{
  "head_dim": 96,
  "vocab_size": 8192,
  "init_std_up": 0.0621,
  "beta2": 0.95,
  "weight_decay": 0.081,
  "schedule": "wsd",
  "seq_len": 512
}
Each number is 200 + 30 x the weight over the matrix's rms, rounded and kept within 0 to 999. Layers, rows and columns count from 0.

# up: layer 5 MLP up, 1536x192, rms 0.111, rows 1404-1420, columns 96-191
# down: layer 5 MLP down (transposed), 1536x192, rms 0.095, rows 1404-1419, columns 96-191
up1404,179,224,181,184,211,183,185,242,162,241,191,148,229,200,229,222,184,229,209,199,230,202,195,184,199,191,204,260,189,183,218,183,240,249,197,178,214,195,231,190,157,214,185,227,133,183,198,152,211,190,216,197,207,253,169,259,195,233,221,196,197,148,188,204,202,230,203,183,210,219,160,218,171,197,193,181,195,203,183,174,245,230,196,200,206,160,231,230,194,180,184,209,159,190,253,191
down1404,180,207,196,218,184,187,162,187,206,180,247,210,227,196,159,177,182,165,212,234,248,198,189,167,204,182,192,196,182,246,186,243,171,255,203,236,202,174,221,184,281,134,219,195,177,193,185,183,193,179,192,215,209,176,222,217,177,233,201,237,212,230,227,176,160,205,211,180,197,180,216,179,172,164,203,227,214,241,199,208,178,169,226,192,202,201,176,215,216,192,192,217,184,199,204,200
up1405,181,170,231,218,180,238,193,190,202,258,178,159,218,146,207,172,220,221,233,188,226,139,185,162,241,194,206,174,217,214,251,221,138,207,199,175,184,183,181,143,206,169,197,210,209,175,166,231,242,135,187,200,220,194,203,211,182,213,219,141,211,187,238,201,177,222,192,195,201,156,159,232,206,231,169,226,182,226,182,177,264,132,204,188,215,195,176,149,223,156,204,227,163,218,188,197
down1405,156,226,216,183,166,186,229,157,171,204,206,189,181,203,127,176,170,190,183,198,203,175,220,196,201,216,159,175,213,254,213,255,174,191,211,214,215,150,156,158,269,221,191,209,240,215,217,203,175,207,207,163,228,189,232,263,160,155,259,259,270,176,188,209,204,210,183,200,213,203,191,212,219,226,199,237,214,207,178,189,244,186,244,157,211,194,194,195,191,146,206,181,184,188,155,201
up1406,145,198,168,214,187,210,144,238,202,182,172,166,282,216,226,190,189,179,259,201,187,201,197,215,145,216,172,264,184,140,239,223,201,203,246,215,168,238,205,182,213,222,212,224,125,193,191,164,237,193,186,220,246,192,188,230,193,142,215,141,151,202,182,159,220,225,223,165,211,192,220,208,240,228,197,197,201,278,228,153,145,231,179,157,184,165,246,187,235,200,146,223,166,263,209,188
down1406,191,219,204,263,179,191,182,246,194,135,231,161,303,221,192,253,192,225,203,188,164,226,115,236,223,158,186,235,193,171,238,198,197,242,224,222,255,237,167,217,222,267,154,193,181,120,219,213,186,233,183,226,195,197,205,212,212,199,170,192,187,192,171,233,156,209,159,246,223,224,198,218,186,158,164,196,190,214,211,215,160,182,226,169,172,139,193,254,200,214,155,248,230,206,168,174
up1407,154,217,178,165,201,193,193,197,207,176,157,193,185,217,201,221,159,220,198,214,188,182,225,189,179,204,188,220,222,197,203,203,226,185,199,159,222,202,197,103,189,172,220,200,128,204,181,229,195,212,189,243,241,182,240,176,207,155,220,199,207,187,199,260,164,239,209,161,241,222,149,238,174,231,206,204,242,211,186,213,201,205,215,171,154,210,226,205,235,209,188,195,169,162,183,185
down1407,191,214,194,200,206,239,220,214,203,237,204,190,212,153,203,165,155,221,199,193,200,164,173,197,241,206,204,188,197,248,239,235,221,221,225,169,180,223,221,206,218,215,178,192,192,163,195,233,201,227,197,176,192,243,205,178,220,223,257,240,180,210,179,282,189,255,191,214,177,133,137,186,188,185,166,188,184,204,225,214,196,176,198,254,200,237,200,212,157,211,227,199,174,225,190,195
up1408,198,212,141,192,172,195,243,209,210,179,235,201,252,243,192,233,264,186,189,204,210,252,185,145,212,213,168,185,227,249,202,216,194,224,172,220,211,182,227,192,179,137,214,138,182,152,189,187,180,260,221,224,221,186,175,134,149,173,282,201,159,194,185,215,177,179,206,249,230,226,154,209,164,217,179,178,149,210,194,217,140,209,269,203,213,138,226,191,150,145,146,164,185,208,221,167
down1408,272,204,228,228,192,236,189,156,210,179,215,243,203,220,170,254,194,145,202,210,181,195,188,173,213,196,211,156,175,260,228,172,213,167,189,160,182,188,232,222,193,237,209,138,226,226,202,155,169,151,224,195,191,202,180,226,219,214,198,188,285,155,176,151,175,182,201,175,234,263,189,216,209,212,175,190,241,208,201,183,215,182,176,167,190,157,201,204,173,198,170,184,190,243,145,250
up1409,205,172,210,191,185,167,213,170,203,193,188,196,217,172,216,242,205,199,206,181,241,171,231,166,215,168,198,213,189,229,199,206,223,213,171,196,255,219,211,186,214,195,158,196,184,191,159,154,267,177,172,194,207,152,187,164,232,211,200,218,192,217,210,181,195,288,232,215,205,207,197,197,168,228,185,209,176,200,199,214,199,227,161,208,181,143,201,188,138,228,161,177,215,178,235,172
down1409,214,233,255,203,253,212,182,180,225,215,234,194,196,261,143,159,237,164,163,214,228,203,154,225,212,222,207,136,189,221,224,137,192,229,218,213,177,218,209,212,197,247,207,188,228,232,208,207,217,244,182,239,178,203,206,197,184,186,158,198,212,232,198,206,212,175,216,176,169,236,224,171,213,172,210,233,185,189,218,236,217,230,166,230,173,160,207,222,213,226,210,204,248,192,226,232
up1410,207,179,220,182,204,178,143,220,216,177,256,163,186,271,216,167,199,195,254,212,200,173,244,196,214,226,150,238,187,183,144,215,211,254,227,248,177,179,213,188,209,265,211,189,174,212,202,184,198,149,255,223,214,213,170,193,208,218,198,224,244,183,228,194,243,251,186,260,156,227,222,209,227,204,238,204,254,259,236,231,180,241,180,236,247,154,270,238,236,230,257,195,175,192,213,225
down1410,176,151,200,174,206,220,157,202,297,207,177,161,208,206,232,188,224,159,183,320,220,227,172,223,221,189,220,187,225,181,168,203,218,238,183,184,164,213,241,187,134,151,185,188,175,181,217,234,209,216,190,224,223,172,178,181,152,205,176,241,163,208,204,223,206,256,150,169,183,261,237,141,178,194,174,177,208,186,248,210,164,231,242,176,216,165,216,218,246,241,203,212,243,195,238,193
up1411,234,209,198,179,233,227,245,209,194,251,209,127,188,254,235,218,160,222,223,119,269,202,195,213,151,212,205,225,198,193,251,244,168,210,191,173,226,238,186,165,149,204,191,208,258,230,177,197,197,207,205,227,227,218,209,233,219,180,248,220,173,192,202,195,202,195,161,195,179,190,190,217,179,214,201,192,212,196,238,180,219,212,223,164,203,163,192,199,162,214,263,224,170,235,214,191
down1411,181,205,183,222,208,186,196,201,213,216,183,183,230,248,234,181,183,211,163,161,205,201,197,267,198,187,214,193,193,206,153,165,170,212,161,212,159,279,218,189,136,237,181,151,226,221,184,205,227,202,238,192,202,157,195,206,195,125,177,181,168,206,213,212,157,157,214,192,204,210,224,204,225,183,182,185,234,185,159,196,217,198,177,213,200,215,213,239,150,206,142,188,197,195,220,218
up1412,224,192,231,148,251,197,183,204,148,194,208,184,215,220,240,163,245,257,146,227,230,176,230,247,192,229,185,200,221,211,259,200,157,269,213,210,143,223,197,187,190,199,173,132,186,194,131,212,224,231,181,185,201,129,217,222,148,139,205,166,205,195,270,276,201,194,238,160,224,175,114,187,161,180,209,158,215,226,222,171,215,225,231,158,187,197,244,203,237,170,164,212,237,153,214,224
down1412,225,224,158,286,197,172,196,227,205,148,220,146,213,225,209,202,265,218,242,145,247,186,163,219,195,156,194,212,209,171,216,219,211,220,200,215,200,200,221,168,209,228,229,166,219,166,211,200,156,241,172,224,197,188,205,291,219,196,219,160,233,193,211,249,136,183,269,168,250,179,158,155,215,122,214,244,182,184,207,189,168,209,227,213,161,239,196,179,277,148,174,244,195,214,179,207
up1413,202,181,245,202,251,182,160,206,172,225,187,153,244,215,202,179,173,284,253,182,211,240,183,145,201,135,205,169,134,168,223,245,185,214,193,223,217,162,247,154,173,249,221,192,201,266,170,241,177,97,221,199,198,200,244,163,176,204,187,196,201,167,204,182,174,202,189,200,168,216,206,230,214,167,215,261,164,262,243,197,201,180,205,156,198,132,166,188,248,245,233,229,213,270,242,198
down1413,213,224,228,162,227,208,150,174,218,214,193,208,199,251,263,175,154,197,199,175,253,228,167,235,242,210,240,150,189,188,183,189,175,205,180,238,182,219,269,222,238,252,189,190,227,207,164,169,287,171,185,173,220,167,252,215,206,178,202,191,178,184,194,196,188,189,251,183,204,132,194,188,144,186,208,224,136,198,178,196,184,144,208,226,206,225,136,230,204,229,233,202,236,231,187,211
up1414,225,209,182,180,185,182,181,178,198,203,181,203,208,242,246,224,277,216,207,217,206,176,169,168,232,223,216,229,180,155,274,200,152,211,214,210,205,224,233,197,198,222,199,226,196,171,226,221,206,206,232,244,183,179,192,191,136,210,182,214,185,175,156,182,236,202,229,258,220,207,204,233,197,171,161,191,207,209,190,178,190,163,182,218,243,191,248,157,224,213,153,207,201,179,259,198
down1414,177,191,196,228,182,196,204,195,269,179,288,239,190,180,217,229,208,182,178,160,170,222,242,230,177,187,144,162,176,166,162,236,152,212,158,210,221,236,177,239,216,236,199,200,203,245,141,143,154,204,212,200,230,188,220,206,247,193,217,233,239,183,212,186,206,180,208,191,215,230,224,148,195,215,206,218,192,218,212,196,176,169,202,204,214,197,204,188,193,164,209,236,143,226,143,247
up1415,187,189,187,210,213,201,177,211,202,196,200,204,210,187,193,174,193,202,189,194,212,209,218,199,201,208,175,214,199,207,238,214,195,204,175,205,221,204,225,172,207,192,206,197,194,196,189,214,214,209,190,206,220,198,222,231,201,170,238,188,187,198,202,214,208,201,212,204,200,189,217,198,200,215,194,203,184,218,208,169,212,173,193,194,200,183,206,197,193,218,215,222,188,190,206,186
down1415,191,195,195,197,184,218,210,201,210,176,197,175,191,189,190,203,197,188,182,213,218,186,187,200,201,207,197,202,185,185,205,204,205,217,183,228,206,201,200,213,216,187,236,198,211,173,191,223,168,202,214,208,204,170,205,194,198,206,200,206,185,203,206,196,199,192,202,197,221,193,209,201,181,205,196,200,207,205,188,204,184,186,209,185,212,206,212,203,212,211,214,192,185,198,214,189
up1416,194,241,153,177,232,151,226,193,180,217,220,168,126,203,252,149,274,187,248,135,172,208,156,157,183,180,212,266,268,207,208,236,231,267,205,213,254,163,246,201,200,124,187,217,210,165,200,245,193,232,281,164,242,179,258,203,170,122,252,176,140,152,209,207,163,236,172,215,181,202,137,221,100,220,231,213,191,197,246,180,208,159,199,203,192,242,217,236,133,213,211,171,192,220,189,160
down1416,206,194,222,222,198,206,248,155,201,302,266,203,184,203,236,216,239,138,176,182,190,183,278,190,192,194,236,125,244,229,201,168,219,221,200,179,179,265,177,261,155,240,219,223,171,209,243,227,230,243,222,233,175,220,221,210,244,177,160,213,210,208,156,196,148,204,233,217,173,174,198,167,144,248,154,212,203,169,215,167,183,182,193,245,223,209,197,207,209,223,215,215,261,234,144,260
up1417,144,187,234,228,235,221,206,267,171,184,223,152,214,222,192,185,229,217,168,181,227,171,224,195,176,207,146,222,184,162,228,165,120,206,235,189,186,182,202,147,173,214,127,216,154,209,219,158,221,204,221,215,178,224,138,214,221,223,238,142,223,230,209,219,181,197,241,213,157,200,247,145,208,192,128,195,159,253,214,176,257,215,136,219,199,240,178,154,215,194,168,198,263,271,194,158
down1417,195,174,268,183,168,124,193,169,126,151,173,209,228,222,225,171,211,193,194,168,199,223,244,228,215,135,228,138,201,196,238,196,177,197,283,254,141,259,198,187,215,203,175,222,194,216,184,170,228,195,258,255,191,228,171,191,236,205,216,216,224,222,234,233,175,160,175,236,233,177,176,165,198,196,144,201,180,192,125,183,223,237,182,236,217,247,224,203,213,217,212,184,248,195,208,201
up1418,187,216,123,201,204,177,175,211,217,222,200,167,230,246,193,177,198,212,193,211,210,219,158,172,173,188,205,234,201,141,173,182,196,221,190,230,231,207,250,221,180,191,154,191,204,223,154,194,147,194,179,199,254,184,215,222,210,217,255,186,185,190,257,207,211,220,188,166,190,199,214,205,188,178,111,159,248,218,149,224,163,159,198,202,203,206,243,148,232,217,206,199,136,241,233,176
down1418,230,174,211,255,187,199,246,152,238,211,169,192,214,208,199,215,167,215,237,232,183,188,151,208,140,167,180,181,197,219,202,211,239,135,201,203,207,218,169,144,221,238,254,200,201,144,245,185,194,230,224,189,158,202,152,168,206,234,222,242,187,167,249,244,183,177,207,176,141,182,209,232,234,190,228,240,163,180,204,229,194,234,205,234,226,169,189,158,188,186,215,219,203,254,161,229
up1419,167,167,224,191,209,177,216,200,190,238,156,169,165,221,227,138,207,202,205,190,199,179,117,212,180,224,202,183,158,186,147,201,200,205,212,269,217,219,199,215,233,237,191,256,222,243,150,179,190,189,212,283,192,182,177,222,197,134,171,214,239,245,236,193,210,178,219,184,233,173,203,229,191,200,242,262,203,193,227,183,207,167,220,201,183,222,173,190,210,136,183,191,209,180,162,214
down1419,221,240,148,185,245,211,180,130,166,211,217,178,263,149,153,176,197,254,192,248,213,219,245,175,205,225,173,166,139,203,222,182,215,206,231,173,156,278,229,193,179,180,204,138,175,165,195,224,186,173,233,186,205,168,186,175,204,203,222,203,198,201,171,243,222,182,199,196,243,226,207,241,166,162,205,208,251,156,188,212,210,202,182,228,234,189,219,258,228,178,184,175,165,216,204,195
up1420,190,234,177,229,243,228,167,210,197,186,205,236,240,214,211,193,165,247,155,169,219,273,214,194,220,221,176,204,131,258,193,207,188,208,187,190,176,162,197,161,211,199,192,227,206,221,227,138,191,220,221,177,190,204,192,219,169,191,245,169,187,185,185,189,239,177,206,160,156,218,195,213,206,233,243,165,209,214,254,215,164,178,196,219,210,207,197,204,195,189,163,210,193,161,206,190